Each number is 200 + 20 x the weight over the matrix's rms, rounded and kept within 0 to 999. Layers, rows and columns count from 0.

# k: layer 6 attention key, 64x128, rms 0.0776, rows 55-63, columns 0-63
# q: layer 6 attention query, 128x128, rms 0.0848, rows 88-95,120-127, columns 0-63
# v: layer 6 attention value, 64x128, rms 0.08, rows 32-39, columns 0-63
# o: layer 6 attention output (transposed), 128x128, rms 0.0832, rows 64-71,96-103, columns 0-63
k55,180,183,174,205,226,190,168,184,189,220,187,225,205,187,193,217,216,181,212,166,177,187,208,223,196,214,183,199,199,217,175,212,187,203,198,159,200,223,206,227,181,189,168,162,197,222,213,228,229,178,185,181,177,222,218,236,235,202,200,187,182,198,189,224
q88,189,222,192,211,229,228,202,216,191,208,213,183,189,178,198,215,234,237,200,214,199,189,183,229,156,180,208,208,194,207,225,224,206,211,217,197,197,225,192,201,230,189,215,189,196,189,179,224,174,215,216,215,178,211,174,212,184,206,206,198,207,226,214,173
q120,197,213,188,199,160,224,174,189,162,219,217,204,187,177,183,206,193,214,183,191,206,195,216,209,218,168,212,219,189,220,212,212,214,206,199,174,186,188,221,194,220,197,237,177,183,215,216,210,189,196,235,183,177,225,190,153,195,198,180,197,198,217,196,178
k56,219,197,233,193,208,214,193,178,182,196,203,202,175,190,202,163,185,189,150,222,220,197,203,224,221,199,217,196,188,195,188,204,182,232,200,212,202,220,207,201,217,203,226,204,235,187,174,199,181,217,215,181,206,216,210,185,197,194,174,198,189,182,213,188
q89,194,194,243,177,161,189,178,210,221,201,209,189,177,200,183,145,195,215,174,218,200,208,202,152,200,210,193,200,216,214,199,173,225,184,221,193,221,181,178,205,185,222,196,196,187,185,218,186,228,217,197,181,199,175,193,197,207,197,186,216,211,209,195,204
q121,193,197,209,222,216,190,171,212,220,215,209,184,180,190,181,189,196,199,183,216,174,215,177,185,189,209,197,187,210,159,191,183,185,164,213,193,204,191,216,208,231,205,197,193,205,202,196,209,189,236,227,224,170,207,211,216,209,179,168,189,175,232,207,176
k57,165,218,179,233,214,208,180,217,211,207,182,191,216,198,177,187,183,205,186,166,214,197,224,204,211,221,171,213,223,223,182,202,217,231,195,212,198,182,182,215,197,186,224,184,208,195,199,207,209,233,171,207,232,194,205,188,170,185,193,164,201,179,238,211
q90,178,204,215,220,196,185,237,216,201,226,205,227,192,233,217,158,195,190,194,206,158,204,221,195,179,225,181,185,195,203,227,234,179,235,198,204,192,224,215,189,192,171,170,161,205,206,204,210,204,173,202,205,203,228,192,262,187,209,197,204,163,221,206,175
q122,214,182,207,189,220,225,228,200,170,220,208,213,186,204,198,186,216,190,211,187,197,246,172,187,212,177,211,164,230,217,206,219,215,200,207,196,188,186,164,202,175,207,240,200,192,184,192,239,192,188,199,192,209,209,210,209,197,178,219,216,200,187,218,181
k58,199,183,210,210,175,207,194,188,206,174,179,221,193,224,183,168,171,167,192,214,195,198,196,199,180,187,170,181,179,167,203,215,202,227,174,221,180,189,204,207,204,169,206,192,209,206,207,180,196,236,177,172,222,191,206,209,197,203,226,199,228,210,167,221
q91,199,218,171,208,226,208,169,208,190,255,197,183,212,191,189,202,169,217,175,198,221,223,201,193,201,164,206,216,189,189,223,190,202,226,194,200,221,188,187,213,221,191,187,204,200,201,208,189,209,204,217,205,195,218,181,176,186,212,193,175,224,193,190,228
q123,204,233,174,182,240,175,178,213,181,179,211,198,175,177,157,240,173,236,200,209,199,203,222,190,191,190,219,181,163,184,217,168,189,202,203,222,195,209,199,185,196,183,171,186,197,216,216,180,194,207,207,194,219,232,161,174,201,166,203,196,203,204,175,207
k59,209,220,172,222,179,185,216,238,179,230,196,188,206,192,185,189,219,184,201,213,234,212,200,206,212,203,210,180,182,235,198,210,177,213,203,195,196,209,189,174,207,230,182,176,198,204,211,186,203,204,212,200,208,198,205,212,214,208,198,177,181,225,194,180
q92,193,193,225,208,194,195,174,207,204,195,197,184,241,191,208,225,177,195,192,190,201,199,211,166,174,205,217,198,219,160,176,193,219,203,183,211,222,206,182,184,206,244,209,201,195,189,189,176,197,196,193,211,190,200,208,221,206,244,205,196,211,201,195,197
q124,212,202,209,192,166,187,211,199,193,215,184,224,200,207,171,225,237,206,185,225,206,212,196,211,206,206,237,205,202,184,219,190,199,208,229,189,205,219,171,208,188,228,158,187,229,230,182,205,200,190,180,186,219,200,213,213,219,180,167,227,204,190,205,214
k60,206,208,171,197,222,182,204,182,179,211,198,215,235,191,199,206,187,207,207,178,222,189,206,195,158,190,184,212,218,170,218,211,173,182,206,209,229,183,188,183,196,167,194,202,209,187,185,219,219,206,210,208,181,189,197,223,217,206,225,195,204,227,208,210
q93,171,179,205,187,171,177,194,219,225,199,196,172,181,222,211,189,207,191,215,233,206,216,202,154,205,195,227,176,171,202,215,210,194,168,229,219,177,182,183,193,226,184,213,196,197,198,208,227,190,209,210,192,196,144,221,207,195,194,248,200,195,218,198,218
q125,185,179,189,176,184,185,182,225,218,177,218,191,194,223,213,214,232,249,202,212,206,194,245,187,242,206,187,209,202,193,195,197,172,157,191,229,174,217,213,215,238,158,189,182,188,199,232,194,205,236,194,204,176,163,227,183,196,202,211,179,226,172,180,210
k61,212,195,199,213,242,215,191,157,181,184,221,211,186,204,172,218,181,225,194,155,227,210,222,223,202,201,206,197,191,234,179,222,192,200,199,181,197,192,194,150,226,195,224,169,222,242,218,217,183,195,229,209,191,228,206,234,186,182,172,185,178,203,186,173
q94,219,184,195,182,206,204,222,166,217,199,180,232,197,192,197,215,209,179,216,215,206,179,179,211,179,206,193,209,207,234,209,203,185,203,212,187,215,177,231,226,197,191,180,213,204,194,178,186,194,212,190,190,183,232,189,190,208,220,195,206,197,170,223,192
q126,184,184,186,192,197,154,225,214,182,208,183,226,222,214,195,214,201,193,206,189,172,180,175,196,175,185,206,219,220,189,203,223,202,206,188,179,189,172,208,186,193,207,184,211,209,189,227,178,208,186,194,206,176,227,205,224,204,212,192,235,206,186,217,229
k62,208,197,200,184,234,217,193,215,188,203,186,219,194,213,190,227,180,198,179,208,202,173,206,219,210,198,194,209,218,204,210,174,210,178,187,213,219,223,228,207,181,190,221,157,202,209,223,213,185,204,194,199,188,172,212,204,217,202,206,195,197,178,212,204
q95,237,201,199,247,199,223,203,183,249,187,189,220,204,214,174,210,199,208,214,194,213,182,178,193,191,204,208,187,222,186,201,201,199,207,173,198,170,173,178,207,182,192,209,208,194,248,188,193,197,217,214,191,190,188,213,176,192,211,202,229,176,175,185,184
q127,214,204,192,208,183,218,202,205,204,175,186,221,197,216,184,215,197,207,192,209,178,199,211,186,222,181,185,195,168,217,202,199,221,198,206,179,202,186,196,240,214,191,216,174,235,202,205,201,199,196,212,203,179,189,164,206,221,253,220,219,163,195,180,183
k63,224,210,198,197,190,231,218,204,188,190,189,211,216,219,173,204,219,206,195,189,208,192,191,202,220,201,186,217,225,198,198,217,187,224,232,231,223,232,227,222,182,195,216,176,222,209,190,171,216,200,207,184,203,189,213,180,204,213,190,191,233,200,195,183
v32,172,205,198,237,189,222,175,221,187,170,196,145,194,196,165,224,172,193,185,224,218,164,207,186,183,193,211,208,199,191,199,189,250,192,208,237,216,182,210,187,173,227,185,194,230,212,191,220,189,236,172,218,197,209,208,183,200,184,241,203,185,204,200,157
o64,216,196,199,190,175,188,202,202,215,206,192,194,191,199,181,233,173,185,154,190,186,204,200,183,238,209,190,203,214,196,188,225,196,212,191,205,225,224,206,219,164,186,190,221,208,222,207,242,166,202,195,207,160,208,163,203,210,188,199,200,200,182,193,193
o96,189,184,155,181,179,213,164,201,190,203,199,190,179,170,171,231,235,199,178,204,211,160,191,204,187,219,195,221,175,217,219,218,179,198,187,178,170,185,195,194,195,213,176,205,161,238,208,221,225,195,190,210,187,195,199,198,181,206,209,201,205,236,206,224
v33,182,211,226,178,251,214,185,212,189,214,197,214,219,194,219,227,211,246,189,174,223,186,204,214,189,187,188,184,187,227,205,178,224,200,254,218,208,223,198,198,210,180,187,167,187,175,195,150,198,188,179,196,239,156,226,177,213,190,238,195,210,206,204,216
o65,168,207,182,178,222,182,192,188,159,222,184,195,165,217,197,217,238,176,226,146,232,206,212,232,175,182,220,166,200,165,188,226,222,227,207,175,179,175,205,189,199,209,213,205,193,231,229,201,193,204,189,189,206,216,216,207,196,203,214,204,199,228,223,229
o97,194,241,183,206,213,175,178,199,187,216,184,195,172,180,210,210,209,173,209,196,225,197,179,262,181,197,236,162,172,170,180,229,200,190,216,205,183,196,239,200,198,237,213,196,215,207,207,215,185,212,197,193,169,196,240,179,169,221,219,201,204,210,204,215
v34,227,205,245,191,213,204,196,186,224,243,188,210,211,181,211,202,221,170,205,208,197,171,211,170,189,222,215,186,219,209,203,208,187,199,241,183,182,177,232,176,200,188,200,175,175,250,233,208,198,232,189,196,195,223,191,249,216,146,174,190,229,204,211,205
o66,214,190,170,178,250,200,190,209,206,201,198,220,242,230,190,204,206,187,187,202,209,207,149,180,207,195,200,219,198,185,213,193,172,214,171,216,209,217,200,159,179,178,196,187,195,165,145,193,201,210,179,195,185,205,184,186,202,213,173,188,212,210,209,220
o98,212,209,205,193,211,175,200,197,182,200,194,214,214,223,212,216,180,176,219,179,207,183,166,214,204,193,201,173,198,174,176,197,235,196,206,212,213,220,187,197,193,166,179,190,201,181,180,217,184,179,187,191,216,181,207,243,239,188,205,191,183,196,210,205
v35,243,200,196,213,216,177,188,207,188,189,215,234,222,171,184,196,202,235,200,161,191,223,191,216,185,219,195,169,180,165,229,193,194,192,174,171,182,195,203,208,201,204,200,215,187,197,170,210,175,203,209,242,202,204,181,182,217,210,216,188,225,194,234,208
o67,219,224,178,210,193,184,186,163,176,190,194,208,190,174,192,206,194,194,192,193,213,211,161,207,225,223,184,202,200,201,206,185,199,191,205,178,185,218,212,163,205,211,215,226,211,182,187,180,178,186,175,195,210,214,182,168,185,194,198,167,211,217,190,227
o99,225,233,222,186,187,197,206,188,191,217,183,229,184,192,207,205,184,187,187,208,192,196,213,202,210,171,174,185,214,165,184,205,201,198,199,164,220,224,205,183,229,195,183,192,196,207,196,198,157,201,163,185,224,217,200,207,240,164,188,216,195,197,191,200
v36,209,200,204,217,201,180,196,212,169,202,193,200,202,214,200,185,192,193,190,188,152,219,174,188,179,226,213,184,177,183,203,206,198,227,172,199,188,201,209,193,188,191,215,175,175,196,199,233,204,178,196,207,204,156,222,209,170,173,180,186,240,221,205,203
o68,220,196,203,220,207,194,152,184,175,219,192,180,219,210,235,184,198,191,215,188,220,192,179,195,193,211,185,190,201,197,206,173,202,196,168,212,178,211,193,175,192,194,217,188,202,222,200,173,200,189,186,198,210,196,169,190,169,187,209,153,231,199,207,181
o100,238,210,226,191,192,193,197,194,203,208,201,185,184,221,215,179,198,192,204,197,197,213,223,184,191,155,204,186,212,203,165,205,211,187,190,203,221,223,201,189,181,167,188,204,217,238,181,207,187,184,192,179,220,203,183,204,212,178,193,215,197,157,169,175
v37,233,212,192,213,192,199,208,194,236,207,204,181,160,198,209,223,210,198,221,193,168,193,166,210,218,181,185,192,182,201,184,230,208,199,213,214,174,205,220,177,208,190,218,207,191,192,202,198,233,221,187,181,168,172,241,216,159,204,248,188,198,217,165,174
o69,242,207,205,209,184,209,230,192,185,200,185,214,213,201,198,187,154,231,188,198,223,215,179,137,200,235,175,205,185,191,177,180,190,209,206,228,184,179,186,141,201,172,192,194,236,163,160,208,193,200,200,217,179,230,207,186,205,202,189,195,219,193,178,169
o101,237,216,223,176,195,185,207,189,200,209,219,215,181,202,188,171,167,232,210,210,194,238,185,166,173,213,191,230,198,166,175,186,212,221,191,193,182,179,193,189,186,169,197,206,217,176,187,182,184,189,195,235,204,228,215,188,221,225,208,196,201,175,210,173
v38,149,222,208,171,195,205,140,156,236,201,203,215,192,204,173,226,206,160,210,244,192,186,208,202,208,214,189,216,242,207,181,196,196,204,220,180,185,235,209,221,187,208,193,217,252,203,190,226,208,225,179,184,191,213,193,210,186,214,206,186,218,175,216,216
o70,170,213,225,195,196,218,212,201,220,201,223,209,199,214,195,202,210,183,191,247,197,222,187,188,196,190,193,183,205,167,204,191,208,218,204,227,178,213,203,213,203,188,167,189,209,188,200,227,213,201,235,192,177,185,195,204,240,193,173,238,193,210,221,175
o102,165,176,183,188,201,222,199,185,221,189,219,180,215,219,174,193,219,240,225,214,214,187,175,220,201,200,216,186,145,195,217,197,189,208,193,228,164,198,198,201,230,205,188,189,186,189,192,181,206,185,211,163,191,192,214,171,208,233,193,208,198,254,242,198
v39,202,197,197,244,217,193,155,197,226,164,184,223,202,207,194,203,198,210,234,163,215,181,167,192,212,202,194,217,205,211,188,158,241,206,184,220,230,189,167,216,218,216,208,219,177,192,176,221,195,163,180,234,187,198,182,195,181,193,150,189,191,207,191,211
o71,185,183,213,187,234,177,160,194,171,221,226,202,162,183,196,162,206,194,209,172,210,175,221,240,246,186,199,228,211,191,214,222,219,201,205,198,193,217,227,234,197,229,228,230,207,244,217,219,208,183,203,191,220,212,203,200,234,222,224,187,203,202,214,212
o103,193,201,204,193,208,192,197,208,200,217,207,217,155,203,180,208,227,195,169,174,200,172,227,201,239,196,198,207,231,220,217,183,203,218,172,214,159,227,225,212,235,235,229,234,205,232,227,217,203,180,190,178,167,208,233,208,210,222,200,226,205,212,205,204